Each number is 50 + 10 x the weight over its row's rms, rounded and kept within 0 to 99. Layers, rows and columns count from 0. The size before them is the row's rms in percent of the matrix's.

# layer 5 attention output (transposed), 256x256, rms 0.0778, rows 203-208, columns 128-255
103:40 70 37 50 51 31 57 63 36 29 54 48 44 47 42 45 46 65 40 51 38 38 50 46 53 62 43 69 48 42 42 38 59 43 54 43 59 41 60 47 59 52 54 52 46 47 44 58 44 56 80 39 41 69 58 61 45 60 54 63 61 64 36 65 52 59 28 43 29 54 58 44 60 44 36 47 40 59 43 55 54 43 53 53 56 60 59 53 49 50 45 55 49 45 54 54 44 67 52 56 30 48 37 46 45 53 42 56 42 59 55 67 42 77 39 43 53 46 52 67 50 42 67 45 36 31 67 45
113:60 49 61 45 49 47 49 45 43 38 45 53 50 50 65 37 35 44 27 50 58 42 44 47 56 50 41 44 53 55 35 76 44 53 61 50 29 58 35 56 43 68 61 47 39 39 42 56 48 55 49 40 51 47 72 43 40 43 66 47 58 36 53 51 46 60 39 43 47 29 32 34 60 38 54 53 37 67 35 47 61 48 55 38 60 60 52 49 59 49 48 47 38 40 56 42 55 52 77 49 53 55 59 45 60 70 54 64 52 51 65 47 50 47 64 39 55 38 66 46 44 72 59 59 43 46 60 56
110:48 41 35 56 49 45 48 37 60 39 39 63 52 36 51 46 50 53 49 57 65 55 52 58 50 38 34 39 45 35 36 37 57 44 36 57 51 44 43 38 47 81 49 75 56 47 65 53 48 62 51 41 46 66 38 60 42 52 52 49 56 44 55 37 53 36 35 27 62 36 46 52 70 48 65 73 55 46 48 44 62 32 40 51 41 40 47 55 39 54 46 63 45 58 44 52 44 53 48 45 71 46 48 62 56 38 50 47 50 49 67 73 55 50 47 58 42 64 59 53 43 57 34 58 37 51 55 53
112:37 46 41 63 63 61 66 42 42 58 57 38 41 60 44 60 52 62 53 52 50 37 62 43 70 57 54 60 64 35 46 59 42 53 48 43 41 49 49 51 61 55 58 51 63 65 64 68 51 53 49 46 71 53 53 44 57 48 55 56 41 37 36 49 72 59 49 41 42 44 34 69 56 40 51 55 50 41 41 62 57 64 65 52 67 45 56 36 34 41 44 74 49 26 49 27 35 34 64 45 49 61 38 59 62 57 43 57 39 36 50 44 62 27 42 41 44 61 67 51 59 39 55 58 52 45 50 55
115:42 53 47 62 48 46 40 62 47 49 52 65 49 57 54 75 49 52 50 55 61 43 46 43 41 49 40 42 63 40 49 46 50 54 71 50 58 63 40 61 50 66 39 47 46 53 63 43 59 56 58 56 66 60 44 47 40 58 41 52 42 31 32 69 37 46 60 58 52 62 59 59 60 30 48 51 54 42 53 47 46 56 42 50 31 50 56 38 66 64 40 29 37 57 31 59 45 48 61 46 53 29 54 37 37 46 56 51 57 45 45 29 49 44 53 27 48 53 75 44 47 46 59 46 48 52 46 67
110:54 38 49 45 44 60 55 66 44 28 70 53 46 45 62 40 42 65 48 57 40 50 58 41 26 40 62 36 61 53 44 46 60 47 50 46 69 48 60 54 52 53 45 73 45 43 52 44 64 42 62 53 38 52 50 70 49 44 46 64 42 59 44 46 36 58 49 44 59 59 47 49 53 51 50 43 43 69 36 42 67 52 42 49 50 59 51 60 44 38 48 55 36 39 65 56 55 48 68 59 50 55 37 54 50 53 44 32 48 53 62 53 54 52 54 39 54 42 37 38 51 59 49 43 65 56 46 53
# layer 5 attention value, 256x256, rms 0.0709, rows 204-208, columns 128-255
107:60 58 53 33 36 56 60 36 52 55 51 66 45 47 58 38 35 37 37 47 67 44 38 48 50 53 45 49 65 70 35 69 38 55 51 45 25 55 54 50 40 66 58 53 37 34 35 56 38 46 51 42 62 35 56 42 47 43 53 50 57 38 52 54 42 60 31 41 47 29 41 35 67 47 48 57 47 63 41 44 60 48 56 39 50 56 55 30 64 51 39 50 33 31 52 46 68 59 67 57 50 56 62 41 75 56 47 55 66 48 64 47 48 36 66 35 61 56 54 46 49 67 58 62 41 54 57 53
107:48 42 36 50 61 43 53 43 57 40 44 78 49 38 31 44 47 53 40 48 63 68 54 57 49 30 34 46 42 34 38 51 56 59 36 51 64 39 41 37 38 71 38 66 58 47 69 51 49 63 45 50 40 70 28 62 36 50 55 36 43 45 58 47 40 58 37 37 63 35 52 42 72 60 60 73 50 51 46 46 52 27 50 34 33 38 46 61 51 44 45 62 45 39 45 56 56 55 54 46 64 45 46 59 47 38 52 57 53 55 56 74 45 59 44 61 41 60 54 65 54 56 47 57 54 51 56 40
103:37 49 46 60 71 59 59 40 47 56 48 33 45 54 44 62 51 63 54 46 55 33 71 48 63 49 53 62 58 47 49 50 49 55 48 55 44 48 56 47 68 60 63 39 59 66 59 69 53 51 60 47 66 36 45 39 51 47 55 54 45 40 36 47 69 55 50 48 34 39 30 76 45 49 52 53 61 41 51 55 56 66 45 60 60 48 62 37 46 43 45 66 43 23 42 29 36 44 57 45 53 68 37 60 67 51 32 63 32 41 46 49 68 12 33 46 39 58 59 36 50 31 51 53 46 45 31 57
109:40 53 49 61 38 45 40 54 46 47 54 69 42 48 45 83 55 58 44 50 61 56 48 47 48 51 52 45 72 49 55 44 47 52 72 39 57 60 43 68 46 54 47 47 44 49 67 54 57 44 57 63 63 57 41 53 42 57 43 64 49 32 39 64 26 52 56 56 54 59 54 55 67 35 35 57 44 52 47 45 39 51 41 53 20 57 60 39 64 67 30 31 41 61 45 55 44 46 54 50 51 44 46 44 42 39 57 51 57 43 49 34 47 59 57 41 47 53 75 50 40 40 61 44 53 50 32 64
108:59 36 60 51 47 58 58 67 55 29 59 45 41 45 69 45 47 58 47 51 39 43 64 42 25 51 61 37 66 55 42 43 51 51 51 47 58 55 52 61 65 58 39 72 52 46 42 36 65 57 65 48 53 47 52 71 52 46 46 60 56 41 42 47 33 47 52 49 60 58 48 48 52 40 58 56 58 63 47 44 66 55 53 49 54 57 53 47 53 41 52 57 27 40 58 61 61 46 56 48 33 50 40 57 38 66 49 22 44 56 64 54 61 53 61 44 53 46 45 53 52 66 56 43 54 49 58 48